Weights of a small GPT-style language model, trained from scratch on English Wikipedia: 15 layers.
Each number is 128 + 32 x the weight over its row's rms, rounded and kept within 0 to 255. Layers, rows and columns count from 0. The size above them is the row's rms in percent of the matrix's.

# layer 10 MLP down (transposed), 512x128, rms 0.234, rows 175-201, columns 0-127
size [100 115  94  87  96 112 118 107  96 102  98 111  88 107  94  91 102  93  94  92 101  88 101 115  98  99 113]
[[102 159 106 109 152 140 119 177 176  66 113  90 124 165 138 133  74 144 207 151 144 149 115 107 141  86 158 137 118 130 133 129  90 159 110 111 215 110  99 132 107 178 143  95  94 164 143 141 186 130 127 138 118  77 109 140 166 155 142 114 104 130  96 199 159 101 153 122 106 119 144  79 191 104  80  87 113 124 167 127 161  77 181 131 138 117 100 103 131 118 164 129 151 111 133 130 155 140 113 105 105 154 105 195 116 119  31  94 139 137  59 155 158 134 169  58 122  69 118 143 125  81 133 156 118 120 140  86]
 [120 112  86  87 153  89 177 158 162 163  93 124 161 132 166 131  95  89  54 118 148  95 116 104 132 152 104  91 118 121  88 146 116 108 141 101 149  97 147 157 117 139 159 145  71  19  78 173 146 130 139 131 167 201 106 138 168 116  97 124 136 124 138 105 115 142 131 100  45 170 159 127  98 130 152  94 138  75 178 117  86 128 112 156 150  96 206 128 110 129 104 129 133 150  82 120  74 175 104 125 110 186 185 148 132  99  80 110 110 126 138 108  99 114  67 141 142 100  98 181  92 140 114 137  98 133  89 118]
 [145 139 118 155 175 121 217 117 200 107 181 152 115 195 103 155  99 202 124 114 117  54 104 154 151 131 107 102  70 181 147 122 128 157 162 146 144 144 128 159 154 174 177 126 118 143 143 132 124 102 173 164  92 118 117 130 138 108 170 132  93 121 166 128 122 154 106 125 130  90 135 114 131 204 119  96 127 152 126 109  77 144  95  93 144 168 101 127  32 149 122 114 156 111  94 119  81 145 160  98 130 153 125  92 177 166 103 186 118 118  87 130 175 106 150  95 116 124 160 131 150 123  97 100 131 136 129  37]
 [157 173 175 121 103 122  87  48 116 170 167 123 144  76 130 114 166 173 131 107 133 161  45 123 137  97 143  84  59 126 112  62 125 116 163 157  81 102 121 179 153 117 112  98  80 139 141 101  97  94 168 169 120 139 115 109 111 141  82 121  93  92  76  95  82  53 190 116 137 152  83 102 151 208 157 123 168 139 125  86 182 161  94 157 185 159 132 131 124 132 125 139 117 172  89 153 125 146 115 178 107 131 144 124  93  89 132 129  81 123 144 170 154  94 135 139 146 108 128 133 118 139 128 109  98 160 164 120]
 [150 121  94 157  85 195 133 139  81 151 135  77 114 238 154  99 136 133 164  84 103 131 116 117  82 119  95 137 113 109 155  97 102 163 110 119 137 167 115  54  80 108 112 136  81 162 181  60 169 156 119 106 121 132 134 121 129 102 140 125 113  70 122 189 196 118 156 161 138 190  86 127 159  86 123 151 113 114 142 126 136 215 111 196 100 127 155 100 145 105 149 125 150 117 143 119 125 129 135 128 153 133  69 135 160 136 151 104 144 130 101 122 121 141  93 128 107 172 166 154 128 165  72 137 193 125  92  90]
 [128 171 148 133 123 162 193 158 122 143 169 119 121 172  97 107 159 209 132  91 171  71 133  85 140 159 110  84 214 175  92 165  92 151 154 134 118 113 141 129 141 108 141  96 125 101 138 152 166 144 116 146 115 141  91 112  92  96 186  89 130 221 150 136 156  62  70 141 105 145 161 104 129 103  84  95 133 147  84 110 129  68 119 117 124  95 112 204 129 142 146 134 136 139 170 107 163 119 138 113  75  69 148 101 164  72 107 170 129 110 120 121 160 134 135 141 112 185  79 127 110  97 125 163 137 148 113  96]
 [ 75 135 188  92 139 154 135  81 116 182  90 188 180 153 209 174 123 127 130 127  94 149 131 127 129 182 148 153 132 181 126 112 151 123 120 103 146 152 115 134 133 130 149 103 101 103 145  79 220 125 135 114 154 116 140  50 131 164 106 137 146 152 111 116 115 143  93  38 126 122 120  76 138 122 172 156 129 148 105 115  92 108 132 108 130 167 109 148 121 143 142 129 177 129 105 137 104 102 116 151 190 139 139 157 141 130  97 171 142 160 119  88 123 147 112 145  63 182 142 151 123 152 222  80  83 186 144 172]
 [129 166 131  75 183 102 156  74 153 130 108 120 124  92 167 136  92 139  93  98 138 133  59  99  75 130  79  73 122 142 142  97  98  90 149 132 160 178 147 128 152 159 127 115 142 163 115 173 121 113 176 111 110 171  86 118 109 111 126  87 110 155  80 110  95 117 108 121 162 140 154 186 138 135 105 160 154 169 157  77 131 133 149 154 141 106 133 122 101 131 127 162 124 129 173 116 122 137   0 115 133 130 194  51 159 114 120 174 133 136  78 164 136 140 144 138  66 177  96 120  90 131  73 172 120 129 148 145]
 [149 151 112 138 120 124 122 123 113 106 115 106 117 130 122 108 138 217 168  80  86 110  56 122 153 114 114 119  92 146 110  80 104  83 112 114 189 124 137 100 148  66 153 145 180 158 134  81  81 131 103 162 122 187 127 112  98 143 154 127 149 152 109 117 120 182 106 106 136 101 113  95 124 212 189 158 129 123 113 111 160 182  11  83 127 133  49 136 158 147 126 133 152 142  92 142 150 125 156 131 139 124 102 127 145 151 158 146 156 123  84 108 206 133  97 126  99 147 197 160 115 143 109 154 118  83 127 157]
 [146 161 100  91 137 166  59 136 101  80 151  75  83 131  76  93 108 118 143 161 172 135 164  71 137 118  80 117  66 143 143 123 128 144 196 115 141 142 153 216 145 100 102 108 129 143 129 163 131 135 177 130 115 184 170 170  74 153 163  85 114 114 156 139 122 153 126 168  74 136  51  69  89 147 143 153 140 149 100 115 100 173 100  85 169  93 104 116 175  89 131  99 158 111 154 154 176 150 147 129 148 133 140 150 153 192 138 144 105 174 153 125 125 139 116 114 115  85 102 150 174 160 128 174 161 114 129  93]
 [133 134 148  97 108  79 135  55  99 108 129 122 109 125 215 158 108  71 137 109 184 137  73 140 136 172 151 100 113  94 134 180  64 172 135 125 123 119  49 105 162 126 117 101 138 110 105 150 102 168 103 155  90 142  73 149 150 114 147 121 109 240 144 101 159 135 122 144 138 130 127 118  94 157 179  36 157 130 133 133 135 196 126 104 120 169 101 133 117 138 115 112 140  97  83 147 177 152 128  51  89 126 114 108 122 100  93 107 149  85  95 164  83 124 133 119 168 111 130 156 107 102 126 134 125 136 119 161]
 [134 178 131  77 169 144 128 162 146 165 127 122 138 128  92 171 133 145 132  69 101  91  70 130 101 121 114  44 123 137  95 102 152 154 149 159 113 156 128 143 125 154 102  86 135 131 206  75 126 120 169 134  93 107 116 132 182  67 130 143 129 188 127  53 147 110 137 143 118 166 184 169 115 128 218 115 141  71 107 113 142 117  96 153 142  45 158  78 147 175 155 116  94  90  67 128 144  59 148 115 149 132 103 143 138 107 129 135  87 135 155  67 136 135 150 125 165 139 155 109 136  93 134 132 159 135 134  89]
 [119 113 105 115 170 147 123 113 109 125  95 154 162 141 106 151 170 153 112  79 128  85 102 143 122  97 146 167  79 187  73 111 101 167 107 131 193  91 144  79 139 120 114 125 112 157  73 134 145  90 116  97 194 197 152 102 152 107 120  88 110 130 195  77 157 214 139 119 135 145 102  97 104 118 131 137 157 159 203 148 189 129 132 149 158 122 189 181 119 111 155 100 158  93  92  95 145 134 131 132 178 175 148 169 177 179  94 106 101 148 128  98  99 119 112 120 139 151  83 108 161  67 135 112  97  91 133 123]
 [145 123 108 139 149 101 157 126 184  71 105 163  98 103  99 122 133 143 118  91 103 164 100 176 107 146 160 128  97 153  79 150 130 117 132  99 153 101 145 151 110 140 175  82  86 151 123  41 173 116 150  87 123 129  97 114 103 170 101  82 119  89 137 124 183 124 140 170 120  95 142 113 121  64 136 143 154 148 184  86 101  74 126 115 145 136  57 149  82 190 159  80 104 182 129 189 138 124  77 162  53 114 156 145 137 109 134 208  73 122 107 125 133 125 133 103 183 128 137 114 119 126 101 145  70 171 122 123]
 [132 118 103 124 171 170 153 113 132 137 111 162  76 120  11  89 116 133 154 130 127  67 169  95 115 172 130 110 126 181 138  94  84 141  69 155 118 149 148 158 112 148 142 129 151 146 158 133 121 100 165 143 118 120 164 102 104  93  56 125 108 158 160 222 162 162  74 124 136 105 107 104 166  88  61 169  99 132 151 107  97 150 203 147 159 142 149 135 138 120 140 138 139 140 104 140  95 106 159 134 138 123 129 135  86 186 150  71 132 174  96 124 148  56 127 118 154  90 131 163 120 118 169 139 113 133 169 185]
 [118  80 209 117 151 142 179  95 174 205 124 121 108  76 154 171 126 113 146 127 170 164 108 127 127 137 161 140 133 110 148  93 129 148 186  78  79  94 156 145 134  99 126 139  81 160 167 114 132 141  90 176 127 159 114 127 110  81 123 102 130 120 146 187 129 103 129  76 129 111 108 143 179 112 141 108 104  95  90 103 154 136 165 131 130 118  99 186 141  85 142 165  94 197 143  89 149 177 175  82 111  98  92 107 106 149  98 103  88 110 125 127 134  84 128 113 151 170 145  36 137 206 137 139 123 101  94  81]
 [111 163 150 119 116 174 126 136 125 111  82  98 163 140  10 109 125 124 104 147 179  89 104 117 205  83 142 124 107 137 123  84  66 130 149 163  78 159 119 149 110 127 129  96 132 151 109 125 136 199 124 107 119 104 138 111 102 129 116 185  97 127 102 171 147 184 113  92 124 123 111 153 162 123 102  51 111 141  96  65 135 141 142 114 117 107 106 169 110  70 101 144 113 126 154  86  68 118 156  79 133 161 136  87 192  97  84 120 115 128 181 167 123 182 134 156 155  79 157 140 167 111  77 140 154 163 119 127]
 [161 153 192 137 103 146 152 112 124 140 134 157  85 106  71 150 156 105 177 170 107 126 175 130 116 153 126 119 110 122 115 102 133  86 141 106 107 170 113 136 145 139 182 146 142 129 121 129 162 153 206 147 190 166 103 161 107 115 111 185 154 114 112  43 171 119 140 163 135 144  81 119 141 118 196 180  89 116  84  97 128 132 108 160 151 136 100  65 115 185 127 130 168  77  84 104 132 168 162 167  98 119  69  90 112 120 144 161  96 148 178 139 113  84 121 105 148 150 158 118 207 123 138  51 138 154 108 101]
 [138 104 118  95  91 101 143 138  58 141 147 146 159 141 139  90 171 133 134 148 223 148 139 155  84 139  82 116  95 143 140  61 117  58 111 126 137 176 111  86 183  98 127 104 186 176 149 149  76 140 136 123 187 178 184 129 171 141 172 126  79  82 166 110 193 172 103 109 122 160  86  90 163 153  73 109 124 104 114 141 134 160 125 141 128 156 138 211 135 148 136  94 133 139 115 134 136 120  99 183 166 116 127  98 106  84 122 127 121 147  87 114 186 153 147 128 122  94 132 124  88 100 145 120 171 177 132 125]
 [ 92 131 153 116 119 109 143  67  95 116 175 181 113  86 178 117 125 131 160 139 105 113 110 108  71 149 104  84 164  50 158 106  75 154 166 100 186 156 114 130 156 101 173  96 113  94  91 188 146 157 114 140 139 112  92 171 108 161 120 121 120 112  81 137 112 126 175 120 109 107 174 127 122 187  91 180 145 110 139 106 146 122  73 181 161 153 151 178 138 176 103  86 103 112 117 107 170 153 127 183 177  83 121 173  98 100 107 145 101 134 143 115 112 177 114  75 143  96 152 111  73 161 148 119 111 106  51 121]
 [149 103 130 179 103  98 173 145 101 109  78 150 156 138  87 167 147  99 118 109 142 105 160  96 217 138 132 124 163 152  91 118 145  99  85  71 124 134 143 162 103 154 107  71 155 109 174 135 156 117 179 139 159 105 159 100 173  88 171 171 108 115 125 138 142 143 128 137 132 119 140  68  70 101 101 141 153 187 113 145 133 127  94 168 150 113  95 200  77 101 121 152  79 127 141 153 126  90 139  80 100 165  95 150 165 189 106 124 106 144 173 131 133 110 140 135 114 207 211  88 133 104 128 136 182  79 121 147]
 [172 123 145 144 113  76 142  92 116 127  63 147 165  78  95  81 159 139 158 177 168 116  93  64 126 152 106 142 144 119  54 156 132 155 133 108 114 128  56 131 126 140 155 149 172 131 122 160  95 177 183  99 179  89 165 140 195  82 154 149 115 126 153  68 106 138  96 146 141 112 136 128 158 148  85  73  99 107 118 127  58  65  69 108 149 124 217 112 132 134 174  83 158  77 139 114 137 149 131 111  90 134 130  78 130 120 163 107  84 142 132  63 113 112 106 139 124 123 147 131 121  85 134 121 126 145 154 147]
 [ 89 134 131 183 164 168 103  85 133 157 160 148 130  92 164 136  78 155 158  84 199 123  96 125 158 130 112 140 125 107 133  88 126 115 140 128 153 184  87 137 164 172  91 162  97 123 161 118 120 121 158 125 144 127 164 144 116 156 127 240  94 171 190 128 133 104 147 152 108 170  80 178 105  87 207  64  73 172 142  94  77 126  85 135 173  92 130 171  86 129 170 150 121 130 132 134 129 165 199  87 116 138 123  87 151 138 129 140  75 124 116 152 137 149 147 122 151 109 164 109 132 101 175 138 157 154 146 131]
 [ 88 123 189  86 164 146 157 106 131  44  76 148 194 107 136 153 156 179  87 102 167 121 123 121 159 148 147  91 147 153 148 132  97 119 116  93 148 133 120  89 128 100  67 117 159 132 183 134 100 142  85 124 146 176  94  74 145  94 123 156  89  72 145  81 224 147 189 126  85 136 187 136 136 112 105 122 160 154 111 134 156 106  81 120 162 129  98  97 146 182 175 140 111 141  97 118 149  97 129 119 125  55 161 150 132 118 135 171 190  93 153 146 119 114 139 142 131 127 159  84 143 157 118 120 150  98 100  76]
 [ 93 152 150 130 133 147 150 155 115 154 125 126 141  98  77 184  87  76 119  76 168 139 145 130 128 140  84  81 191 113 174  97 103 128 112  97  92 177  46 106 126 120 129 147  82 166  89 146 156 169 122 185 145  90 143 135  73 131  95 129 101 100 148 159  73 133 117 105 146 114  85 193 167 131  98 100 114 103 107 107 157 106 117 133  94 119 103 148 135 138 181 123 108 120 186 154 169  78 186  89 104 115 101  87 133 164 168 132  98  82 145 107 186 136 145 142 163 100  75 106 172  58 177 149 139 113 156 125]
 [125 141 113 112 117 133 147 154 151 192 103 144 127 111 142 167 137 133 137 118 145 162 147  47 106 149  43 123 162 165 131 103 100 162  78  75 150 119 150 113 126 119 168 151 128  71 138  91 122 165 139 132 135 136 159 102 140 119 108 132  98 111 178 121 156 170 136 128 139 148 150 118  95 180 102 192 100 128 145 127 143 211  72  94 141 140  70 125 148 121 102 145 212 142 128  83 187 121 110 109 120 165 166  99 200 154 166 115 112 153  57  76 104 118 107 121 119 143 171 145 166 189 117  97  88 128 151 187]
 [161 105 133 134 148 150 138 132 195 152 127 138 144  65 204 164 138 128 153 158 112 123 119 108  79 156 119  81  81  99 141 165  97 117 138 155 115 135 102  80 115 171 220 108 127 162 151  88 124  81 183 117  89 220  86 134 101 134 121 167 111 114  96 161 136 133 129 104 145 135 153 149  70 177 118  90 105 153 132 121 136 168 164  88 192 106 157 137 148 117  75 109 112  85 174 120 145 150 105 109 161 148 166 159 120 202 145 120 140  89  97 140 122 185 101 151  93 128  92 128 116 215 107 124 113 134 135 142]]
# layer 10 MLP up, 512x128, rms 0.221, rows 176-202, columns 0-127
size [107  99  83 104 107 108 109 104 107 102  98  94 104  98  93  96  92  98  95 104  83 101 111 103 100 115  96]
[[122 184 157 128 157 151 180 148 141 122 186 177 126 117 140 145 141 185 129 147  95  78 151 189 137 162  37 148 130 163 162 192 198 114 126 122 105 153 142  88  88 118 161 115 156  50 137 150 146 121 100  72 157 161 196 154  91 102 173 120 142 125 163 142 139  84 122 118 107 147 114 114 162  84 126  67 135 123 124 183  92 139 137 142 145 108 126 105 115  93 136 126 101 117  40 142 127  80  91 143 111 128 126 121 107  85 122 117  88 141 148  92 135 153 102 162  78 134  97 119  84 134 173 159  89 130 178 142]
 [138 112 150  97 182 148 111 115  73 149 134 126 187  79 148 213 114 145 141 123  92 136 173 113 102 161 101 138 141 118 137 120 109 130 119  95 113 136 145 135 172 132 127 155 108 143  67  93 181 137 123 125 103 115 102 161  87 134 134 169 135 131 153 121 133 164 151 110  92  94 101 120  80 109 131  96 129  98  95 167  74  73 138 168 143  94 156 180 121 145 117 145 136 106 143 217 102 144 114 126 121  68 140 210 117 132  98 108  86 145 141 194 166 169 137 224 106 182 137 183 105 126 130 131  79  74 164 157]
 [ 94  92  74 122 127 151 114 178 108 105  87 125  70  86 162 115 100 123 108 140 101 160  58 117 154 172 179 103 137 139 127 162 121  97 138 139 178 144 114  67  72 102  74 139 149 167 132 140 216 100 108 164 137 136  71 137 141  82  80  86 127 166 219 112 150 108 125 114 113 130 116 175 113  90 129 134 138 159 155 101 110  84 145  92 156 118 153 162 120 153 132 137 146 141  92 153 122  96 123  81 147  66  95 123 169 144 127 110 161  94 133  78 176 116  79 160  85 121 140 109 157  69 141 157 169 125 172 148]
 [ 99 115  95 165 133  73 119 125 114 120 149 187 143 101 179  95  91  76 153 135 135 172 140 106 149 111 131  57 112 132 117 121 157  71 158 155 156 143 165 123 121 162 128  84  90 198 152 171 117 127 180 102 117 165 101 160 146  48 153 151 101 123  31 125 117 176 131 161 136 114 163 119  89 118 151 137 143 113 145 167  95  83 185 117 106  92 121 178  94 207 143  89 109 100  82 104 152 163 131 173 156 123 147 149 119 143  75 116  84 149 183 136 104 120 147 154 170  76 127  87 133 156 138 100 127 119 134 122]
 [125 112 134 138 124 127 128 111 154 111 156 154 116 160 114  97 250 159 146 106 113 124  92 150 129 148  98 183 119  97 104 121 122 133 126 159 100 133 152 111 161 125 145 175 143 150 100 109 142 135 115 140 100 145 170 143  95 191  57 121 186 125 137  81  88 109 159 117 153 124 113 145  86 102 198 127 129  83  97 174  95  49 113 191 153 114  92 183 111 197 129 122 147 161  89  95 111 125 122 143  88  91 132  85 130 145  77 132 106 136 127  95 161 121 119 180 170 118 101 131 156 161  61  82 183 144 179 134]
 [135  95 132 110 119 141 129 178  99 119 130 117  99 129 155 111  90  92 173 176 117 165  90 114 115 189 111 124 115 184 127 137 107 125  95 120 148 157 106  80  96  80 127 130 168 123 245 147 104 117 197 136 119 114 135 129 170 117 120 130 134 185 174 100 143 102 118  67 124 122 110 146 170  91 119 158  75 104 125 152  99 141 172  87  57 125  98 129  85 148  99 126 114 133 162 141 214 130  97 115  80 108  93  98 110 173 106 102 109 124  96 118  99  99 203 113 201 146 156 133 128 144 130 162 143  93 184 114]
 [ 75  73  84 190  96 143  98 120 118 150 109 123  89 145 161  70 100 123 125 139 141 118 147 135 111 156  74 127  91 138 144  58 164  85 112 121 152  61 116  65 199 130 113 181 126 105 187 204 133 124 156 167  96  94 155 148 116 187 152  77 110  62  83  30 148 160 122 150 140 113 163 129 132 156 122 156 132 101  70 161 120 132 132 143 138 113 177 164 147 148  95 118 142 141 141 118 159 140 114  89 116 160 141 105 145 103 102 123 134 126 140 133  89 134 104 122 127 132 183 179 113 176 121 174 164 107 119 143]
 [ 88 134  78 106 149 134 142  91 152 142 117  86 139 164 124 130 164  68 132 190 125  89 166 148 116  86 160 117 139 141 195 106 158 179 177 141  52 136 190  95 115 154 114 134 107 105 172 161 154 105 148 108 153  75 160 110 129  73 114  96  77 117 165 123 166  96 104 103  97 158 112 166  99  72  92 105  94 136 132 127 111 143 162 150 106 137 153 122  81  93 178 144  48  72 120  60 125 167 139 154 103 130 128 151  94  72 146 137 171 124 167 138 102  74 175 161 174 129 111  87 150 129 109 106 131 104 145 126]
 [ 89 140  75 144 169 139  97  97 156 139 135 112 133  54 149 150  99 144 107 120 113 138 162 163 142 143 144 165 101 135 142  98 104 105 155 201 138 137 121 101 100 153 150 163 129 132 126 138 143 200  95 148 112  98  87 123 124 125 130 107 117 177  90 100 173 144 175 125 100 150 226 186 121 131 161 194 176 109  97 139 109  87 139 125 105 165 104 125  86 155  85 112 133 128  99 193 188 103  74 184 123  86 158 107 144 108  95 113 164 101 133 204 113 138 179 145 153 161 149  87 108 111 151 170 123 108  66 148]
 [101 122  81  88 188 107 127 143  93  96 143 145 141  76 103 117  60 162 115 116 105 100 157  79  89 109 103 136 124 133 184  54 168 149 164 129  93 128 157 122 105 126  89 172  59 125 110  95 129 124  97 184 201 165 156 100 132 117 137 184 118  82 112 119  81 137 129 117 138  90 138 153  99  63 149 141 138 167 133 164 128  52 166 127 117  63 139 138  68 112 177 151 173 112 114 173 141 129 138 118 112 117  94 138 141 123 107 102  74  93 148 161 156 124 126 173 131 199 138 117 119  98  55 114 140 137 138 120]
 [129 110 114 176  79 189  87 170  96 116 115 118 119 138 185 121  81 107  74 164 138 175 184 122 104 145  89 153 108 139 146 151  85 131  99 148 156 162  84 108 125 147  98 117 161 124 105 119 144 163 117 135 189  80 143 144  72 178 139 114  69  95 146 132 155 201  80 148 110 140  96 128 134 146  87 117 178  98 156 145  88  98 133  85 129 192 110 150 156  99 114  91 120 126 206 187 144 162  84 130 118 134 174  97  85 103 123 121 145 151 136 152 192 136 158 103  85 133  61 119 135 133 165 126  96  84  89 139]
 [ 92 133 144 151 150 114 160 162 177 142 151 124 129 158 136 163 117 146 109 141 139 181 165 139 138 127  63 107 196  95 133 193 197  83 139  68  53 179 100 163 112 131 180 118 165 105 167 106 119  98 133 147 145  55 157 154 117 131 102 170 137 168  72 176  78  69  84 133  94 157 176 128 128 176 120  81 118 111  72 173 102  99 136 115 118 151 106  97 148 133  98 126 123 145 141 136  99 108  52 143  65 127 122 103 105 132 187 128 125 112 118 167 141  95  88 154 129 112 140 152 135 182 119  99 144 141 117 133]
 [123  69 168 125 164 128 126 120  97 110 141 123 110 169 195  92 160 111 176 116  83 124 117 116 120 131  44 180 124  88 139 135 130 210 129 145 144 133  52 148 101 164 163 101 123 128 137 119 110  70 172 147 159 117 125 122 107  69 151 163 100 167  74  80  89 117 125 172 104  90 145 169 128  82 115  97 129 100 111 130 103 116 119 115 118 167 186  81 127 118  91 107 178 162 111  73 145 129 105  86 115 132 116 176 109  77 109 149 110 116  94 143 114  76 141 156 218 135 177  94  98 153 132 161 160 116 128 103]
 [ 76 131 109 146 108 149  95 152  64  88 112 119 170 145 209 145 157 126  91 122  70 125 160 176 133 193 132 123  80  84 119  92 148  98 155 130 135  65  66 102 143 127 159 143 171 163  90 129 140 110 113 148 171 171 119 114 187 104 156 135 176 103 121 118 114 134 176 125 173  96 110 129 164 127 161 167 110 146 141  86 163  95 159 152 155 159  78 115  59 144 120 144 148 145 154 139 114 141 126 140 150 130 103 190 179 108  80 123 134 113 139 108 162 213  83 145 138 161 166 164 129 144 159  87  97 116  80 170]
 [117 177 159  99 113 193  96 143  98 119 190 123 129 154 114  78 130 130 126 167 118 125 100 118 153  99  53 118 141  96 125 169 114 143  63 157 182 154 132 117  96 147 126 127 124 112 165 146 135 107 145 118  82 108 160 128 172 120 129 112 117 140  60 119 126 169  96 175 118 118 134  88 107  92  85 176 149 116 136 137 108 152 133 130 157 177 114  79  89 176  96  98  89  64 106 120 151 123 127 208 100 152 136 114  92 128 127  80 193 135 215 153 124 161 154 130 172  92 142 195 141 104 119  87 159  71 178 155]
 [108 142 189  90  75 115  89 191 138 105 131 189  91  95  79 143 154 114 101 130  70  99 177 137 129 146  87 181  97 159 120  75 135 141  88  90 217 122 159 128 133 108 149 107 139 158 162 112 146 120  92 117 157 138 113 207 134 105  91 106 146 187 108 156  99 173 149 169 129 126 100 134 127 133  88 147 123 175 110 164 140 115 103 119 158 101 105 129 145 123 123 128 164 110 110 127 110 164 112 144 134 131 137  98  76 177  88 100 129 123 100 175 181 162 181 143 109 179 138 164 163 162 126 106  60 173 178 178]
 [ 80 127 117 142 119 116  82 103  94 100 136 128  89 124 137  96  97 153 116  87 146 146 133  91 100 162 113 181 103 115 156 176 106 187  85 110 116  55 165 104  99 158 100 119 156 161 157  84 127 112 177 136  62  81 173  85 134 144 148 122 130 255  77 126 107 155 107 131 128 114 119 152 127 132 118 122 154 105 160 120 126 170 126 138 124 136 112 117 162 132 143 110  60 136 138 165 105 109 123 105 151 143 198 116  82 134 146  67 204  98 132 149 163 163 122 164 157 116 100 124  89 110 187 151 114  65 112 162]
 [ 80 161 151 140 151 165 116 120 211  60 145 130 111 120 125 118  94 147  71 116  74 132 131 157  74 118 165 134 163  92 155 157 199 179 110 108  79 125 130 147 109 132 102 143 132 124 222  69 117 126 109 150 143 128 129 114 125  81 125  94 142 161 116 212  92  92 153 133 123 144 152 123  86 113 181 135 117 129  93 193 160 109 143 100 109 140 116 126 190 122  66 138 117 135 147 126 135  83  98 101 176 114 167 126 147 171 152 148 114  59 135 103  69 161 168 130 178 126 130 150 157 147  76 162 122 129 109 119]
 [128  90 142 146 154  72 133 133 138 103 100 170 183 147 129 117 143  94 150 127 110 137 112 122 114 148 121 120 165 161 142 126 144 107 129  69 127 131 121 105  81  82  82 138 148  79  93 113 141 131  97 147 150 105 156 169 119  55 144  95 176 128 136 174 118 104 105 117 125 113  98  85 114 117 144 157 171 113 153 123 106  99 109 110 154  97  56  71 125 103 165 181 182 175  74 120 206 106 117  39  94 103 191 106 112 142 141  74  91  96 142  97 108 134 114 108 104 186 118 145 168 194 117 127  93  82 184 164]
 [125 129 134 154 124 191 105 146 105  76  93 102 182 131 118 135  44 148 103 165 146 130 115  99 122 130 103 158  88 120 125 122  98 129 157  93 105  98 125 128  97 113 102 197 121  61 111 148 201 158 156 168 175 125 117 107  85  67 129 103 138 150  79  95 142 165 227 118  94 142  80 128 115  78 162 135 131 158 142 124 144  89 159 155 123 121 183 147  91 110  82 164 145 145 102 130 143 181  92 169 139 148  97 118 136 100  93 127 183  94 108 173 150 113 147 121 133 144  85 188 154  61 106 123 154 127 153 172]
 [115  74 139 135 127 169 145 130  97  80 176  89 161 153 168 128  77 129 187 180  86 142 102 194  85 165 145 158 100 149 144 120 149 173  90 102 161 124 147 120 105 108 127 106 151 150  94 123 118 140 123 169 159 171 123 172 121 151 123 131 174 122  83 147  80  95  80  76 158 134 150 162  62 125 141  92  79 149 130 151 187 151 180 109 140 126 136 162 237  98  98 133 143 149 135 136 139 142 142 169 189 139 121 163  84  96 128 167 140  73 124 153  95 128 170 126 174 158 131 105 104 155  94  85 120 168  99 144]
 [140 110 110 158 160 143 125 168 117 118 136 176  95 122 128 148 172 170 126 109 135  70 190 167 116 178 104  71  76  93 138 129 175 133 134 137  61 104 105 122 137  67 141 131 149 146 131  73 170 184  98 192 138 139 143 119 130 147  86 107 139 136 132 122  95  98 155 135 117 152 147 133 164 124 107 164 103 149  75  65  83 114 126 118 106 208 176  99 121 193  90 114 164  85 132 156 141 136 157 136  85 151  87 105 119 128 128  89 100 150 198  99 162 136 105 137 116 138 163 102 150  71 139 155 132 150 188 207]
 [106 103  98  79 134 202 105 159 126  86 153 143 112 130 157 122 138  59 135 116 140  95 150 158 155 131 129 154 121 132 151  83 149 105 137 129  71 139 157 115 188 158  65 108 119 103 127 170 135  47 117 114 121 166 149  68  90 141 157 165  98  37 145  95 137 135 133 122 176 153 169 139 110 109 115 122 125 147 103 151 131 103 116 143 138 111 150 119 177 122  25 141 120  88 102 167  83 138 139 160 135 133 145 167 169 226 146 117  86  98 107  77 126 103  93 189 131 129 145 129 157  95 100  87 163 127 137 140]
 [105 156 103 155  80 171  93  87 145  97 136 122 119 107 170 126 106 156 146  90 100 142  77 190 117 117 179 188 146 198  98 145 106 144 161 114 108 131 139 121  58 135  93 163 108 180  85 117  80 170 133 111 158 133 150  97 122 120 153 148 142 151 102  93 137 145 162 113  94 184 117  94 112 130 143 147 182 104 223 144 105 127  48  99 123 101  99 164  78 109 126 128 128 107 104  77 164 171 173  80  80 120  80 140 106 131 152 108  79 104 101 140 139 136 135 108 110 186 118 140 129 109  88  81  96  75 116 150]
 [ 90 137 123 132 126 180 159 130 145  95 103 162 138  50 121  89  50  65 125 140 170 125 126 139 131  92 111 124  97 125 164 140 127 128 112 130 140 105 141 151 206 137 117 111 157 164  98 152 104  93 149 141 145 139 123 175 121 148 156 123  81 128  83 163 158 122 171 180 116  87 115 121 137 132 166 161 214 134  92 141 108 170 146 102 130 119 130 121 123  72 187  75 106 140 178 173  98  99 127 126 185 124  97 170  72  79 128 105 177  79 176 125 172 173 105 182 148 138 133  86 131 121 151 172 154 117 164  72]
 [135  86 125 162 110 103  65 123 114  87 123  91 137  59 134 112 162 160 111 166 107 169 161 154 121 169 104 157  77 145 143 110 128 140 134 124  98 141 171 116 179 232 128 130 112 150 128 158  86 164 132  73 163  88 104 150 146 114 156 159 147 186 142 122 114 157 132 119 103 109 147 181 121 111 146 122 150 118  89 143  79 120 118 112 135  66 153 122  89 151  86 158 176 104 125 109 144 171 118 204 121  80 132 142 169 164 114  49  89 162 158 169  62 109  96 187 104  99 132 132 126 128  87 170 126 102 159  98]
 [158 156 104 120 142  89 131  85 138 175 147 138 123 155 121 156  96 123 113 140  91 110 125 154 134 117 173 158  47 142 144 105  93 177 123 155 121 197 105 114 118  96 107 160 152 115  90  80  99 153  85 123 150 106 102 104  88  84 123 134 164 118  88 148 120 162 152 140 117 118  68 121  95  99  87 143 122 107 130  81  51 148 162 152 163  50 121 144 120 144  61 142 205 124 111 138 147 126 141 164 113  83 150 135 171 103 112 112 192 109 137  42 117 141 105 169 145 177 139 218 108 147 169 115 152 124 111  96]]